Weights of a small transformer language model.
Size: 11 layers, width 64, 2 heads of 32, MLP 128 SwiGLU, vocabulary 2048, 0.713M parameters.
Architecture: RMSNorm before each block, rotary positions, no biases in attention or MLP, capped logits.
Each number is 500 + 25 x the weight over its row's rms, rounded and kept within 0 to 999. Layers, rows and columns count from 0. Numbers have three digits each. The size before them is the row's rms in percent of the matrix's.

# layer 5 MLP up, 128x64, rms 0.088, rows 0-127, columns 0-63
104:496453481496544491507467499490461550481508510450532472472523505468500515476487492499523500459482458523506499473484463515438519511477456490499505511501488509486485506490449466495498510488546517
093:500500494489494529466553491487509483461496479485507509546491519458499492498507519483474569503523505504495469509493500511545503509500517459496506544482486504468496513513550502512514432504442468
093:480481478548489504496482518520504477491535537496471525436518473443490531482488525527538464503504501495539492492468522479524490547452475499484505486526487469517508511513487493500538490521505543
111:435478478501542517510497508521507515457506520456486485477505504487484483478516504501507450469504489518517537464440500483488526531514516528530497512522501468496466518517495495496539488475549452
098:495496489475460478515514514475463544535506491524484576484491498494486507524478510530516509530499512489558475457491522506538503492536500499459498526483526539480526507479468492466499533495504537
090:507512453514470493481530514481489503502473517521465460485509473496522463514456484539481463489536501520488497461469528527510494500482461475522449493508497526524526464478489488533445465517482511
089:510491476518471525529490530536534542459536529466478445495489490482470476499477503493525466465482523507462492539505540502524517470481490492523490528510469489499500500510470525488487508551489455
093:489516498554503546494505491499509532499521468502536479503465573510528471495458528493503503446481494468468547493494506524512529477499528506510499499479483505516492528525521522457513513499536460
103:522521479481535463480433497535525470472505501516500462477510454508524543513480500551492537461503494503505496528519493513496488532531524492528516467523533506496468526497491494520447480518495522
095:494485508515503475524505543519506462492501509479487473500449517499522510466481512464512491500444492517513570534510484539493499544481512523522491465527538491493517522469528480537505484496475550
098:498477440480472485494482531520470503518470515555513517469548477458527534523479488471490485497483507530485504495489541490506479486495453491492502502447509463480507487477459508513479548504521516
093:517495494508470467508476485525487505522516483541540472485498481488539526521537470512523483528482485485443535514500517497522482490509462525462528467484504530484515464483483501486468552549519530
112:505485533516481472493432479455489492499500484501481477458512490484472477528489493525506494495554530520482490486487459518495489558459480515502494480529539506544502513447462512493514498508496529
092:476499512485507455460437493429476507494507516481517539502501525477538512518504510514519526519461518517518504526520486523516507496513470502513485504500473464476457470490478497570513467500492494
094:532494530497509502526503503508521451488550500484477462526484517512487469490484491463495495516499483521457513543530523533544477544521552524536475486534499462504530519506529476504510475481470510
099:493508496518451472477523489497469477475497500497526542481518497472501474505476540476480497494511521517545481536509514490529542476487464450488497558454487556506477529525522519532484510494490497
095:516506498519442551472531497502455528508475473491488478535466487535499500464501506447512532457494523503513484494505538508495509491532464456489507527488470506499477530499527492513511459453518486
088:482483508530459501475489500529553518528503500498510462507522469534506506491510487423545494532449468510526500472498483492526498511488482523531501502480492494564518523463492488531507523522511498
095:467495524493486522511451501511460567542521447493500505453486527470492493464496520471494529478536506506492491477477469500482538489533538475525474506485528536503477509508473521501476501503516474
092:526526491492536483537507519497487489482471495480507524455503472542523535476500511509511535529444481506509530496482429478459462491483488490489473475467508503511491481528469473519474518482542492
091:553493523509494473478534499481464545509523509504480529508508472464510487525499525485486520544473506509534515474458455512491516497484498501480470490496510526489488486470507454559449508520549506
092:535505508450517459521553510513522526501474493503531471511490505498496503501486518516495461508524458512465521466497462488479516466477503563477516505490534518473522468537525491462502548499489521
096:516480537504498506516460474515527532518521541493492469483515472509513483468485516512494488564520522498499539536489470506497493455458488493486464519460525512464464483505524499508436500480493533
089:492509517491483539511489434520493541508520565507487445529486543486479490512522470548515461479527545482500504469498497504524526516498477499540508472537534504503499510498517505499522468500500508
089:463481523480502522472435501514495448481525504482503447501487515493510547483487461468511500540475517482515475478544496527517491468511511533501535496496508531481504540541487522486506518482528535
111:509495484512513512470514536510540481542503469522517510477466523491544482499567467481498533526473490512461528507509478475504469485485431477497485501508541518491495516515530469512512546511510516
124:482503483482525533481474554499537495504494496511555505535468496493513521502502481449485484494470481493429506477505517490509516521481490517540499509495494464482460511499529444531496548510529488
113:498506478555452489549525486541518483567533487529490482512494482481529492484532469467523497496505490478517506508507564497507510497537533521459519524459499488509512481528522500483475496496499491
134:475488463473489513506492558536515527473481506530489532493547462502550518519523500409506495497489509518497510542545497512477480474490485486491510530468475498466487490490491486509527507499499488
080:518506501486479474504539482513512503485552501458540501506512519522527454495484507485509439472535486517513443500492486486517516482473469504518491509515508533513505512511544477461542451493469470
093:486464497505530505498521507494493508523541502518538540528511497530493530507556485489514526525485507525474486469535484458485482453547452504498496483482471469471513483477506490499497568479526511
090:458532549500470496475472520487501504480507516467505485519496511474494467479508503515517473500502458503555474478484491464554511510512535476541485502522462524490484549527509515486542465496493461
104:511499511534522495529503502488505482486538496500461540495524538537489555467534515513531532502503481511534553547495541496489471495514561516485538510502486499502513513522511530457506536510510516
091:487490489483527498524516442499534471503528485492479518485478522467503524464479517524469557482505522498523486471453467491484482502488506456504534550474482554493476520505480508500496452481477489
089:530499500523514482476480471453496522540511514530506515526464519509516498479508521523506494502456569500456484511465527485525499468467477475496484506524487542494505510508524497552446509509540507
107:518497528506444474447524487528500489507519501463490506492517510498505523511548499438484488525469480511517481533536498514520512498522478513508474468458474462487519462448525538500496481496467505
094:465514536483457536504512486479490518434515506483526536530488504512493495481499484453509450495493546531493488455440476484520512503500497484499489530515475495517500534453531488489496473492522481
119:509486469519496511463505485534494472539478519518494544510515473498471534531485514526471497491497512506477489507533513490556545520529476492524463527485459496513482569495515509533546502501466512
105:478498479510486522525533476472515487570529487483467533448521514508554502515525471520511524527459515475485522509483494512517524481511509506509525532460457491495465506454457491493502500523499486
086:484524463498482512483497482484499524507461471505482503536499515527505469542530486529490464463517501483538481433495518539489508502491490515510495503513460507500512534479539487473518492558441473
112:489548432494513482523459491524509507506500490480435466462489509496483504486534507545537511469506479483497522485455521502488501504480502500496497495490498545501463511527501442489489458520492473
097:473475498491476484529523455542541510474528515501507498530495496534476442500488466508515439473497530480539475488489477503497520499499488483488489542491500510524495467471524472543467478508516454
108:499525483492518479501459506492465509512525515531466485472519479510513510485490487543523497502501507530479498531509479491490492534467516586480509452562519469478487487478482517504517516502557514
098:518506520487514535441485503499483451448509512514492475488516547460524493539492490458458490498514495489512517500484501539487501529478448511529506481523519496521464504453451500518518489498504464
115:470503499500542480509465440490499484473528526497506464482527470491473517476504473504543486522546498509505514507568477480456496495484528490502509499489518523486503453541514491496546479502503545
093:529495463489514495492498493484509445490517532550546476509529498473529505532498461507463481505541505478485521482526517490536498508514484539513525455474489451483533509526489532468513463498519474
100:519512546471507481445491564480483471518454513512517499510495490449556525511527492505478506510493468491482505523503544500513523480478480509480562506520525499481486511480490497512488525503548523
094:463489504508513563531487514499507503500486518517514537457481481524481474487459514522528514479504520535515549457496467511462488498457492453508486539522513502503503472468512448484503516488535519
092:477512503512510500525477485513473531534445480503486467477498539509523537485525504539523493486550521488480494505480492495436524528534531519475521500438526527523507505488450505477494495504482513
090:534503465519533459513470543486441465504522466481489483518509513506512523515547532496469481506457501513524477474501495530466529483516496533515486490516511430484464507520493496533504489518489502
101:513508458487472456519564516522532486522488504540535513495484524484554491519464468502466499519486508496482466494519511511528493521537494509481483493486510476526533466477505540491504511548449497
094:468516509484506497527477486469480491545540543507495525525488524543498510537549503558492482511531504458495509455482524517523509549533488517528473472501526466505504515471516485512503518531509477
101:496483561522515483511505512476471495462512467521509464546460501516473497474509507510507470486514487551521481432476483492458498511501513493474483490510503488521491520501485500478505493417509476
094:537460487486520494515526509484491501519514526541504568551476461509497523524467502508482524487472493482488532507507502501543486486518534538470486463504510515488477537454499534497493549487523509
099:526471509515559542516505551522501510522478488472502500462506485513445500475495521510502496525488481508515499503440485513453493469482501486475512481529501494518473513492436475529474528517537482
104:495480464505466519491517543565502485511488501534461490472506468496513538478515550496508546517454491542500522500511522478523483502500511493483505523487484509521486485512471528473460513568486513
100:534537501494518474518505516501466480529476469540530539521482507495516499509457491523504550533504474495496519451512489479475493498457505472455497473442514502507486506502495501523466491447540520
088:485470515486498539499555504492478503485506515510498517482540504507442430490501512510497499516552508464527452486483513488546457497483492490507523515518470514508466519504510480493511493484434512
097:496479493511506500513472553472511532510502508474496521482526526470501523509508515491518527524447467523507473492531476508484511514500488537476503497549516491496478509506451463540530568525549479
095:488510506503509511499494492470534503476472492497558492543505506519508471555446500464481487474538475493507458475555484509535525478491509497543518488482500518546528484487530523481503477474504465
098:527484479470471485486532495469540501500495508489462525491527499456512477503532517442461501550505515489516515519486523492521484462457469472511519485504483512480485500517509530522521449461460533
092:493500474513478436550472494499477534509465461521492486505502474492529498530528510544517503520463496514516520518509465478482464505504502497487518488475514543510508500480457470550459540537515492
095:494556459510490478521477541521472458516488514511503487505480498469489549493485495512471544503477520515486540502479508468470493484483500530486510470479543520498533482511513563478498548465519503
118:508485478503455501490521497499428529498519504512481454491496511508498510528483511544504492505523505476491526423460500561533502517502517533497477465487518526512491525468487530485525479483526506
093:463499555466466525520500447469495581519505466530531504503500509519524516531494480514474538494507493524495472472522497509487502435486486476520503495528481513498489506493497469492467500510533503
080:535510509534507562493460521515462504508506478517459514496508485501495484511455521523485551539444458488491475510525476494483523495500483507473485473518500498491550530530504481536529507537511516
087:473480467476510480524544530493498518500513485456461472486531504509494527478568523520495524511475455511550512491499504501493485488530499465502492496511474492489472469492473452539501487525555484
101:517506486505469473522487493494493496566520514518541494524490471455490526499532514490510487470514473494500473492468501479500454520469472476493552513486514462466455450498491477514450524523481501
107:520513535481526465474494509508480508499527521502493480499510511503512536534554527524545510488476487459521525515474503492466472483514451486487539486512534575516494511509508473523460513458500490
096:507510475538470515493505473531524479511499509507481463483497556560473471503485523531551539514483469476533537492489521503471476478496479508547521528519523543513519505482518479512511497537504518
117:514472531507526505488509509489494509483500519488498505458504488495498534483502457439549499497488485471496506557498529485519499490489475504528545533469560544523484515514548487471479465478474512
109:490461521506524484507483488476518551518550515415506527448519487492508479478500521478507508504507480508519544518490493474494483507501451493559523496490506512505466467459490474498495479519491505
087:491501477504490498531458522539509518523489466523495475513476508461506502469506481488520544485469522463502529484518473505455491467492476512549504533459517524475472477521455494501525526464549511
095:514501486513491507496466454487461534505536520527465543451501509466509498480497522503508526538493513501461550479480490517488502461520462521538476487476501496480519450491525512475482529549508518
102:488466465485512519508482499529453520475489502486499508504521490500465511466503486470490507461482530521518516507475493519501527520502530529479448489504497456506494459488448548499455483497558456
088:509475513518511446518484514468485547484485508509524504477532535523504502510452523495490495488476499523553480506511476532491501509524530527478531475534529464493468467563457502502501477502522530
112:479508523478472539521475432512495488501502510488489476490514480502501516505507468522505521486518533482531493512522523497505519523474528453521468513476460560534538515474511538519508436507485518
092:487542505505476514468506519464529473472491489515490491524455578464485441513491464486484481490518535493503489479521482482503487491481511462544467498493472525489534520510492514478513476509468466
093:471508463523481511486474497441493486498536513456538508468534518525468478497478515529524520535501481473548476452497516482523479488475484515539516499486473499505473480526533484486536465511490526
095:494503466479534508535478509475505536498498461499533513463472497509499507480499529542492511511505491472424513479498433502499513497465459480518495474498483496478477484501468477523490555519532522
097:519518520487463410484531524460497506469532477463498497488542521469484468509475483486499525463528484517505453535523515506516514494483494488463527523490506525493486487546492515505479522515506516
079:536531496514470486498510502537509487461509514565495507496502455528492486498508520501516470451539464506488476523485524484491483489489480488499483529461492499487502507546538491492549502434457494
095:513483528547512491500481521504533458557506523499502501477480513469516489482513508479549491499500507495502578481522538498514457504487477527544490494492505494513470486459567502512492496508508466
122:517493455493546551457542517533512484451499530486477496558493520505522458490531512513494504508491482459518525472501531515502522487487509494499460495529490498514511522519525528485504439517482496
096:478510524480497512531477515498512516538476488489475482523551514497481530528526492445489480517486508512454522492524513496498517548489511548490536457532486478532518469485451512508548503521522525
110:464470547493473505511543498494513538461532495515460450479506514457477482522510450486479476495531503469518505511484546528534493498544543457517478504507515506515508505488485534485522498494475498
085:505531500485494543460511518465513432480480457519504540537516462508502492497461499470518507508532490493522462480460505498488514534488504492535530518524482464492490495480491484474484470520448471
089:478499456477469509528492504497482526519461470482498447508483534498535545490540518502500465503445503523486501508477485532491509501489526511512489485549478508504495468490436530495489534483549503
094:428441475505504516530496503527496538514455523453492516498518519505497530474495478495490435496499490493509490491514503501479487526505505540478472479521492468504482474468459527477472516498538477
103:538520501487503509470484527499475496441468488506535470558502480461486453516491495533488469480504479516505454444512529539496521500487497529472494520495451471490511514511510503485505479534475481
115:577478495513514502473511503493510516529478492504497495497474491512496468528499516543452527545505472483497527451486518493509491483554489460516492489500504476478465484536511519511451466500464529
104:456520531521474489499482567516500493526501531496531538507509482457497506486496512511481503490535515476553482522487444466480517496522521487522473499537527492493478511540477480473534504549502487
105:510512539515515556474494478481522423519504496528530479529506491526534484516526475467477525491528508498483467540504478520493527525506500468532507501537497469516517516486482522472483455518478471
091:466515543476568512495512515442509495490508511460517533513497447517496512512505547525523500522513477516519466461513507461480491500482529460488508542536487492498508527538512489538486497490500490
093:479527495500538476500496484523535502468528472518472513494452535520494471499517514534479515470544484467537520461514491502519502516548562507550461505487507489514478502499539481506513466503475488
115:456506445470496482484525545492492522485506476513504540456498496492480472479476476494497519495489526528543477516511541507495551509483520505461507558509478510484500511472476503560530528513487502
084:482518538493494553469453494439513481460508523486469510481497519529481524486495508519518505479492488515488488466489487506532500510513521494569464525504478505510505515518512494440524490529540463
093:503523453505485466507517471511477488509524461501505465489545490530513500501508510556526511517493502451521462503494535476445469480482476509530517552474488519490511496540459459511491497511486482
098:510495535482476527462518467503544475512526560525479515486475515493502492512486479519489517487512538524546546502490480501546466490503523466507469492495519514521557491500550514501501472524474530
116:556498505498504512490519486489504487486500489472477469511482536535470473498507503529484538498492506473561459510496538511524510494515534454500519510509490502508493525520504500529455442484427482
088:511499515509501547488473479490509501495473500512479485487501506539521534501490505493419552516476491486480544500479458507513514507492529514530482471518535503531478513536506526486491507520581498
095:557513537516527511465498509485511494522504455511465526522446501512480444495529499523517550505526487483516498473485541487514503495481513470511523509504517536474530495478501454506501524541461513
102:501485495492518508476486490478513519485477505452561477489486492488520485484512539512531549521476471523510529499462526518450492459498477479516496501512518525520459487501513491463468491433459510
095:514504498509539495527485506517480490541463490539499506458457498509509555486517490484494514535471542473458522523512495500433484473510479499505507478515538489508528455507495501505438507524511480
096:482486490488482531467542493448498494566477514511526489506533501487506501505472518501492486505525463535552444495519527504519502467482526471521490504468526497495448496544503463483515483476494513
094:467500523489511496553533520520495456486482510508500544514476563482506504495463524501504431479506545501549495540503518529473521480524529497486500523464520490520496522484497520513485509471475484
110:460487474499574512528507472480530453500501534520506546482482541513526502477507482523495464489493511466553503492491562511511497513509514494536499495490513487505498450450487495501487499487472487
099:523508529501565491476518497503478504500486500508494521526466500500496487495507526506484537504463506553481524466544450490481467509517504491476449490546530479498507452516504512545522508487544475
100:473521494516480491516496451480485514508501498449535479532507499507561528527501517485487464498462481492539531525520542443507503500488458496492540495482499498482518526503510466527474466468531521
110:521467487548487477541528536521503568536493474511498520466537499511502533487491496476483503506497489512474546517478485476450458484509464499458488480472506504479480499499477495527503543530515485
115:488493490500463518458480471478564497528465509450514478509533538542511517494484476520506515507481488514568514461497527504504497472511467474499483504502460510497495508463457531496470517487481512
104:450513453529527473527482499527523523549493512537490514481505459530500522470477509515524492565470538493489502507524503483472472477520507516499477465512522484482485469480494460538494495515538498
089:515475511464526490530498516487502536476520531532488501437505504518501518472508483500510498515479511499514532476461486508554444509475550527484464490501541473493476500503458516489491508511561509
098:487498442500492508523515542487520497499490480486508539487465488516431495468518500534531472501497525489519523470484491472477504506493488533537461534488503495554485501458487460520500471544522491
116:473511495529484537491492504537543453534536528500500518513476495462480480485488525526544442485537490499519498494469492509508525525527493506431522455506492493496501485488531506486549510513478488
092:499549531509462483496521486491534465532444437553497513531490512507479512470503510488519519517454482501520551521486493508482490500471515492457482468487493509510489452505503525508495535511483479
097:498479461538497488481508560503510487502477492522469517495522500528501501488545499461512507502428491522483544546501551501481454494518500514487473492503515476473513506486468467525497555510515501
110:517485569497495472552498492506502543491541509486489514490511475517515521480500540511493529526503477507497524523485545531482510526539575536463494507501503474529529520517511529509489473519487498
103:517524469523467478504517490529506473511510489505512436520515494477497497499465499528505495452529477472547502498474583572514500478529507500540514499494497492506484491490512515497530483522489477
095:483500495496512472520498465540527490493525495495492499534495496513514476505499507574475447476549528470495482468476503471485504522522554503519466477435498499527518489526502508491467470493471489
104:472510492463489490520541511487526537468517510468502478551494522509451510492521471488458500514537435518475539507512506482503535489504491542525502517503506498470492477512556502508554499511490505
094:510536518498489457458459506471481489424524510481508512504512485504532476538462533545470496503529510527477516532519472498494495495508477503507498487497510524475504539533558474521509512523519523
096:517531523462514505480526498498473505467536479517536500500518496461469492524478491539476483508559510496510463472474469488529529510520480490524475509484456488483523532491537519515522492543445477
103:544527544503510477524484524496497514512522536510534488507526525503478479504437484543491448497512491475516486478454477519488469488475489484506480514531521561525491501529472473511496545509481490
127:543500497528540498506502493502503474503528544487531527465531494511513518477513554510527492516482480479504526547469518508481497481470500516493532507489487473469469522525532437517471559495523492
111:505508518496487528509480491507544530476530506481545499457489497514513470487478517484494500486487510511522474496517486525501489475490431458514504522547476499524492465531451487459509489500573524
146:518534494508512556481504534533513433486472533509491496511472514494452461497484480514516491533506466467536467514531492505485484491472504507476482504518537493505518468541533484480511475515450499
102:503506520459417487461514463525535485496507496515486470460508483536547482494508515508529507457515493487478484488454498491505490490482470472509509488491518566531512514497506470506527496500468522